config.toml
activation = "swiglu"
lr_head = 0.00972
decay_shape = "linear"
seq_len = 512
doc_mask = true
Each number is 500 + 40 x the weight over its row's rms, rounded and kept within 0 to 999. Layers, rows and columns count from 0. Numbers have three digits each. The size before them is the row's rms in percent of the matrix's.

# layer 10 attention output (transposed), 128x128, rms 0.109, rows 38-63, columns 64-127
083:465503504517470508572578494547474528497538410551536510493488524466519456448531520497457538507565499537438569447541509477448504528509478426478444486504518522497554475426519521509507421492548493
090:486507453444475479540455418392505452506545540503510506478479493467520516517492516465464461602431535478520505466454506540478560464495492561539539547552560529448504534491515475470493471473482466
085:533529494480559472485441568526512459462555501492456464491457471539516529540512499522534510469524483423566499569556583483565485464457584488456528529479452443478463501532478509432475475494481534
071:497498526503480420539487463511501445524576494496485480490442513484515491491507482528412435488503539517473502450498512552476560529536469593514554432558457496497588529429558494530507467490497524
075:530532464435518542478472560446550497546502485531493528535456557502492572459492488490559565441501537509469440564488487481472467481493439545481511618481483537497493507571515508491517447457536462
081:545458535459480460555479498475531451583550512474523511517495523453520515440572526404524556537496485493455473494472512589480572533506444565541514410536559488421482514491539520495426464425492512
102:440492420460525557505575466524529497494506467469521493438530485523450497571522571509527565484502485590505524498558492492525521500510484482407483455439560490511467531497483517512543558523502504
079:475532487439555469452406486442564518485499505399515466521536515472463519486495517440509452535527552452463461476428487532533524530469533521476509549491437479487494525541511479540522523554534428
070:459507448473486529495472499424556525496520506504537546515535543597508473500529532454566506515522488572581491490508499379462493468478405403438519498517547489531393571531526519530455527474489485
071:501525478473468494532484595591446524480580517581590401447464517524492543502495471565524569476439528486492560533491498495473457533508487504579541497430472490543525494459510535542494463511499549
106:557493402524428458510591539520560534470489513551490494480471472472474523487484539486521552577529532527470569461516499506468466501519516438480495564450523500482546424506440484461531505522532513
097:440509471448496470537543472562450531511519506515534469482480443586516531510450510528484488445499514517585526512533537431454472512543497466504526481461536517513585513488484513521518552536460545
109:476521481449580532475461498460477498538496491432485495544572531449500531545534494506550508473515476482512446548448525478511506530450445527504473495512535498478459524568566447541365471527431445
098:497533448491464509535567497501489520504519516464554494546492485462500480522526547544594487466514480537542515486511457476495489481602460410438492582459544554501401505550501574493503510501516521
077:510484484523459546485601477473533488523479469556462498439455516551505538538495522428459510529440494559497554506501540566449539526533569599518500532517545512478557492518506481526498542461468525
065:475487488529479487505552514501499494476567568498555485512491494548526536434508512473513465570484524528511532406448505484469421519509485465461514485486522529518568467478508448561377478540541506
072:607521464499524588483564543428478423526513444476502498437512591527507527481459557508560507427489497449471444509540522391504518481524432543515557522501504503451513511536503500523391557521504551
099:554485569570505446498499489503458521437520480518516511496488508494531443526510487461437476520467549488468476478457509486516493414538503574511479478535474504482513448426480504522559453497469559
088:475485422473551560551515520483451527428489455457485519478487476522474540482496545484496548579556496466470535541564528434517477533468548468446434493510538521460536521546442479551495539567544488
083:487527472414524568561494540530493486516577506560496501461454503494542518524475561484494481448529497476464514492546509606474529532564522513495572503501520487511505514476494515450489514460505461
084:458487456512442557468481563486527500437510528590507464457468546530497453510426526525484476541446508536563541465483495544508499506529529435505573589443494526541475579536489501554501515504543494
098:505456530589451457554493448411508464577444551549495518565457477485480524443467441464449504583509517513511537483481518518453519490466536493563520494472512473445575531523422539467532509449478488
080:559534486497479543469547533513479548533475517508465483499504504554528497441521527525533504413540518471510515458531490480397477439536506480483519493415508470544550499484514558550491532429560509
105:547482597623486468517552490502575534459475472513483568503435501509535422531527527514452474497466531570469519473494473551492537504495523490512500534491505500550488482488484544486576476538505490
086:478509505546538488501462466457436508430511484493489484542552555537520525549519437451483402543422530453451493537490535540546482488489543609529469482546484525499460454439521524502442551480519498
100:571509520575456492537556520498548507471505450526473519497509520544473485483511518503424567552541543577422543455515507516497478470462450479452530448499465497445566462507447527494566457497510555
# layer 10 attention value, 128x128, rms 0.122, rows 39-63, columns 64-127
096:429431558548500516494494512504516459454506461492483467594470534491494519498529441464527517478540503510461549579557499537488524540518475451460427479483530503475447519417447420492537515570513511
092:473512445571425538534534463484452473564429518512475485469506468518513559489415488545542544514534506483429490468547475525460513511558565498483467451526423535539577466482564592523531518483443549
085:479472484441476530499467513415536508421535440522555565552548515497424539471523499467554585536483426438499543553486469526525429492490441514454520530533515499476449514474423484440490502597496561
088:563564516517499465504521449525490421552467541444474430430522510513546489520544476543576488516448481503459521405587507513516508499430546402548482449530432471539467416474525533577481494473526418
089:470484510516526512485500448440586484472516468455511485593486496471527561509516490466445497519393534555581512541515449513516520494440567416509525558553533526477487540477500411620549521537514489
097:476490503497534485520489488530474557502503525463431494533461486484494453486527491589496430430517505541603447450484524497477546548521534519535509497462542510535457544529627472458403503403502521
088:531496511573481478514508507486473448513469531516408439450461500472454538578526523564549482470411466475450532569589551527444463473504476487497464495502535465508454513512451482490537474489509497
079:495553508536412474480504558602419527558511552502456517541516482460493457508524424541477492406541504523514477505496479508497532521584577485488464513479517504490487543493551469446543539496407467
083:495523514432483565523469487516532472544495469506496560524460489499510546540500485502442609474493490524510441500465469507512484496504459530499500457509462511493516541477417547504476521489567438
106:516451552482593493492474519555496493510417524505500443433558523532540524509518493522517523441526455515432461405457530472544543502472483505518535514513414506508482528511556445517488491483537502
101:497475551431435570516472568508481566445503520554484554491531515500477416461491460547506588489578501516418479481436483475501499487512463553457490477497487506463475551532414484411494480563531491
111:521590479531420501566530535566471449542520503523498481475433496503468517492494442577524527540431589523531535533545529506483521495504564490499463467463576524532533502459472548545583514526476519
104:512472537477486494519503527533533523542530533500501530500538509504491508507558469549463450437535509543481429458464481496504541544446486499537494494494465441472479495481574501538420537446532402
088:499448552453600496528476461483566519453516460468519505529558499500498501463529528499447499470521514516502490536535544470556498453503391443501479450491520531512486498566556422462445498509524554
076:538467567461467501517513525493469521544498449565498493514489552509499463524480491512435580446553482497481481493436463497550580494486479522525582564498551488480364547495512553502571480495529447
082:505536536478558516577516495475480471492507561503445510544503485461516514459503469512492507502466527541536573439520449534481559484487491480550489417461457510488542461490587519543527513446437481
100:433470523458503519515502516509507522505497449548637584531540507503505533488465543439540553579561481486518518490482541478472434551446432464484508515513491538500489503522420471363496498571574453
091:476536505462432485474499501495475492503438568551417466462487524507494513501453531619502480500527485502481529372501573465456489516550451603543541541469465525525562491512497449462529452465410576
090:465436486514446500525481471451602501520497468474510529529580436489524531453523493518466544483463507510477521549519462498483471500481409433508488530493411497440533506471402487471455542524523522
087:468497618528539510476481405518475557486460487500486415509486458482516470517515521504453461408540466473478461542478456567511520516574486525487519454473480484498524471493512534451422560489516421
099:523430534478501479477477440515555503376486476466496435438477562523539475516492506427516495479485455474448558519529505493502547444533539562497468521620522557456499496487553387538518481563533502
086:562546531472548484540496531479548498501515488506442456459518516503514524536468524537572537423463487560552526443538493488533513514428523518526489496549360482508477483518551546561474483506486460
110:490398531481547503480531506517514509539525435480603526513564492485500533517503508386457429522548415405549473491462450484529440535492454472460488507526481481544472434505568432452439483470478534
091:528500507482531479480528548443532471545523476463559515557438466491443483491479583486474540546539516471552491450487494481449482557499392478546411484427568491547542462544474478437565492492498473
101:455433484468511516516472487496459491479463463480539522493515474504577504523474494481522480493494415438565511433496501443500527548540552543562567515505462529554463461483595480475473499519481557
# layer 10 attention query, 128x128, rms 0.13, rows 64-88, columns 64-127
083:547469512505534495509485520495544501475522532484493528416467533508459426553477397513563528523513480486449472408481549497544518491467493579483569522607454511530474494482476425491479521485501481
085:415534499523559471406473494430519496511502548494478486468495495501520513551523542589494489481515435575429498512519480490553491482527527416404461521502525434456549488415477527524520486543501457
071:481474460501499507515465459450463451514437480421555515516532509488528471451338481532525416458561548509496523518545435552441521542523496537475543511553544502552522529514501531551460515531481477
108:558481539560554485431473527489510441478553569475471528453503567485487461483574507538477479455562491466556514558558554517448475479527466476525528602561457550504484510581544504469454532509515561
083:470562504516489505448487455467506461610457552546454515483485483471429526454531488518536533485508463472498463522525492462532472511567520470416518528480471522522495478533497499546510529502515522
109:457468526423527511537553462571505508477524448490513452526539480504577530527543451450535524530540519554458505483537562545500501490465520481519449479438551451452507503423556599530460484496469523
146:491511464572510511508492433495503502487491502490536541519514543486493460429431572485513459440563566491527522539483517434452489536478486538418520477550480546466536479554449526561501425464510483
106:590473489452483471545521568538560429489479460491530527466472486442477557505566436561572577519406478446507502499539513582491518571511497469502499455490466451474438508494480422490479437456528507
110:465467493529444461563447490426515544503515460480457480541536508489512508520494569480483482479565469493521545496536482513467465434497429525434552536568508508529540443527436477454506498592457512
104:527444511490492480495481546507459472408529489528465515483497429545460573475510540483541482555536561547462470507501519537510502458479438459525517498481467568495552562460514484551497494536489528
112:486459547429444396534466511565497506446493482459484465484426440533579475536463471516455433477612504497462440519459442489518538522529559526511457465524569521525502575450536521530481520525551529
119:501494477469503492437504544519526395465493452514486472457513512503504503479501517498557449453443502492542458531490517476519542480547502583472504532600491531582474541534545345563503512497473537
116:480472481548587586502533484498509519488474512507483529445578520518510473466513574504427506527476553484524573574569531481453488525475515499472498494576497547471448490593452474509505521521530502
098:508545508402525466439530520579471547470509461455529484500559480571467441479504567443427494450533505472548496535461495477539550525561564459492489469486565527488471402512535541560453516417561445
096:470520504411491491443438475510519494447394496442527429449510563485532485546503465548553539491447451531485508563534466534479529512550503546492474531502499524493456549514504411491526548477497449
099:469519497476499622558499510506403544584479458528537502500463507501512450509540474422462573468478490512513545503485476547451489421488453499570547512552458422445464467583576526440501428502472486
100:473522431510449510488511542473450433490454497514495482554534497521498509481452532468530428459476466493491427487522401533538465551502517559438551532455531458539519486464493478542531499552458512
107:476518507492517486525526532498547526569510431473511474568547499461448511506488432449508470482492523473495477517575513445503477500472512510542447490464471489469501408530532527502433492412508487
110:484485504513566518482494563467513496478502485481521495497533513482484449457472555470612458489483461450511447512536471523521465450488483541480609484518523453492498428492595454519541564535502510
110:538488491540474459520487492533542516524487442434544523489471494549515497579514439497384572490515510449499512514470457504495539460555499440510518452580548504511457529545552589507433418583593450
119:485445499510547567484534448422523528560402494443551546514473525471511544533426417458469475515514483440445521543574458454510479473447496517492500460469484451513551445489466518542502579519544480
104:485549520490485505529496536560512565486523525501506474467444506456584505580566448486553584495457492579430500463492518562534517434482525475532500407455510512494462573443529575471505497489521435
099:519500534459473499453446555515501507486557503475455495473493530482430499465484470536494535544579490458514463549433513472457468482527504468493545592477504578402451504518526441439518471468567544
110:496476549547459447514435527504585509489509548441488485523442523461511480502493474556483547546481494538535535510483544472542567453472496447540536426478502554504442539488439452450496473508563510
111:447489540514517507544532503523472476522543530491499491536565500514478533456525439511541498463471512562505573460496479552521487520374505513549483424444533516499477472422438519598491424440467537
# layer 10 attention key, 128x128, rms 0.124, rows 64-87, columns 64-127
095:509461450546489487510474469548490540520474523543509487516508478519548522499512532515450416457513528511491523444510453577460628505475527486495437503519474481474603560464564523452509475519439527
089:552551492470542519522534566448514453470452502447545521505526535532405547473460510484499493521480449502503479529441514476451484494516431506477581500562400520522537458611552469520441461527583450
150:495542479531511481485466469450501554487461503467460531556512577483442493519498454479513565510502540517452468543484496384507450454488460506471554563496456540476548555540456506522511486453533507
116:457557474564502533469466468473533468491509537484448466540552517516503446505532498527455476501537469449589543558586529503389545474460448442525468535549544536488471482580522485508466481509503510
074:529428501512554499483496488535443509552508540593513494561544519515480500502539519477538466511477536474482464479524492536469554555517543493473495533610534533523567614497539499564472439543479559
123:518423463468473532538477477516515481521487512584524490502504501505569551519524498520444468423497492488487496488513492574524545532499575470473447414535557459500549453485542569501533469580434523
083:518556451554426492430484500493528496499481533520444507517502545424492500487485481511489456482564482503472487540492554445477483481527516517531621619506430570458533468561499468511534535543456537
101:526526518584426474451538509502500426473468472466521508515510519433485591536580474544562518559474498444467504470554532512539520568502474507554599505565465482489431542481519457481501496468489540
112:567523503611501515485432484470451545514482515471495486495448508496499523519470509512453524549571523479561518562439538494548566478497485475463484535538497490507483530527471479483542504522530495
104:503502505545523451483466504446405499474502510470526513499521401547497502555472513506519519512493500483495412486519529502509480483462482429516472468416574514476508470562513503497559451432409563
113:448409494444501439507481472595464544525509464512468530433481457498519520514475506482434547410480517530511463460504492459533507471465506507461388506502464566479474514531467580480490518483527515
118:449524520510484503467569494519529452461475499507498507440521470497500546438543607529443517487444512476554485538583448486466572495526425547438496564588525480508466531529485441564442513543444455
117:481538414434528526481496479441476503545411537525488482575510529556516434491429566475450485492478489499499538534449489477501529528488490422480520483553561490528464474580500478522456525533521542
098:505461514420532455528582527525518540563471485509513445503583507485501471491439512476446518456500491484504488550456447494467516506470546456483446501516524538484507478569537508459450525483499503
096:502489540490453520442519499536496502500434482540503539483471515465524528549551522539489498519411497495500513530575462455466582470523463482497559579429525510466471541518475499528546554545529539
100:622486470508490602457549501506507503506508493529514458520403485493470488489493427463468486505541539468486533511501536506491501520553516452527557532505466526457514459463533509512529478571458524
097:479521485538463522460471532518503437477530524544422477430517529520445570447504533462548462512476545479488450480522474500532479433586508545448543533486513571526538556484468461498519505483484517
107:512513495515490455486491569502527497552480430498435428614567541430431481438489469531548484492519508508489528515464479485508570540475521529501523595544493472502517453493481492467488496486507514
111:534469465554557551462500536500501540472443487448480460461536508528414484497497580471542437457477473483517465552575484477517519473516481507440477478575560450447518457534524479548507531522508575
108:532439505432507476532511490570502544506421488470557510544467511512611431563452436528420583468563521468509515510559525446514556512477526508531466418512538513500451469514582531431487477531549502
114:518448477538501544495477517498482584537477491518470512536461529497484533556542449508537485468519514511497482476469462494483468491550560566495555551555441517496531462510479489482554566534508534
105:520462505418450518480481515543475529455512491509561479500433500497544495559514525503565503540464483514471506544535562507518459503469539447503504437461512493495468467452466528535513452483508521
113:510495542504567467492448443494494531513462465499448432512540561452504481532450460483540495503557452524488482426491503537481520459537487442517520554450515543477490543496537480412553474523519498
110:524478542454502432470442463468542509491462485475526524490459542452560481544493489524508588509504495551530530496473511497516525475444470517538492432464498480481433517465488561467539495531600373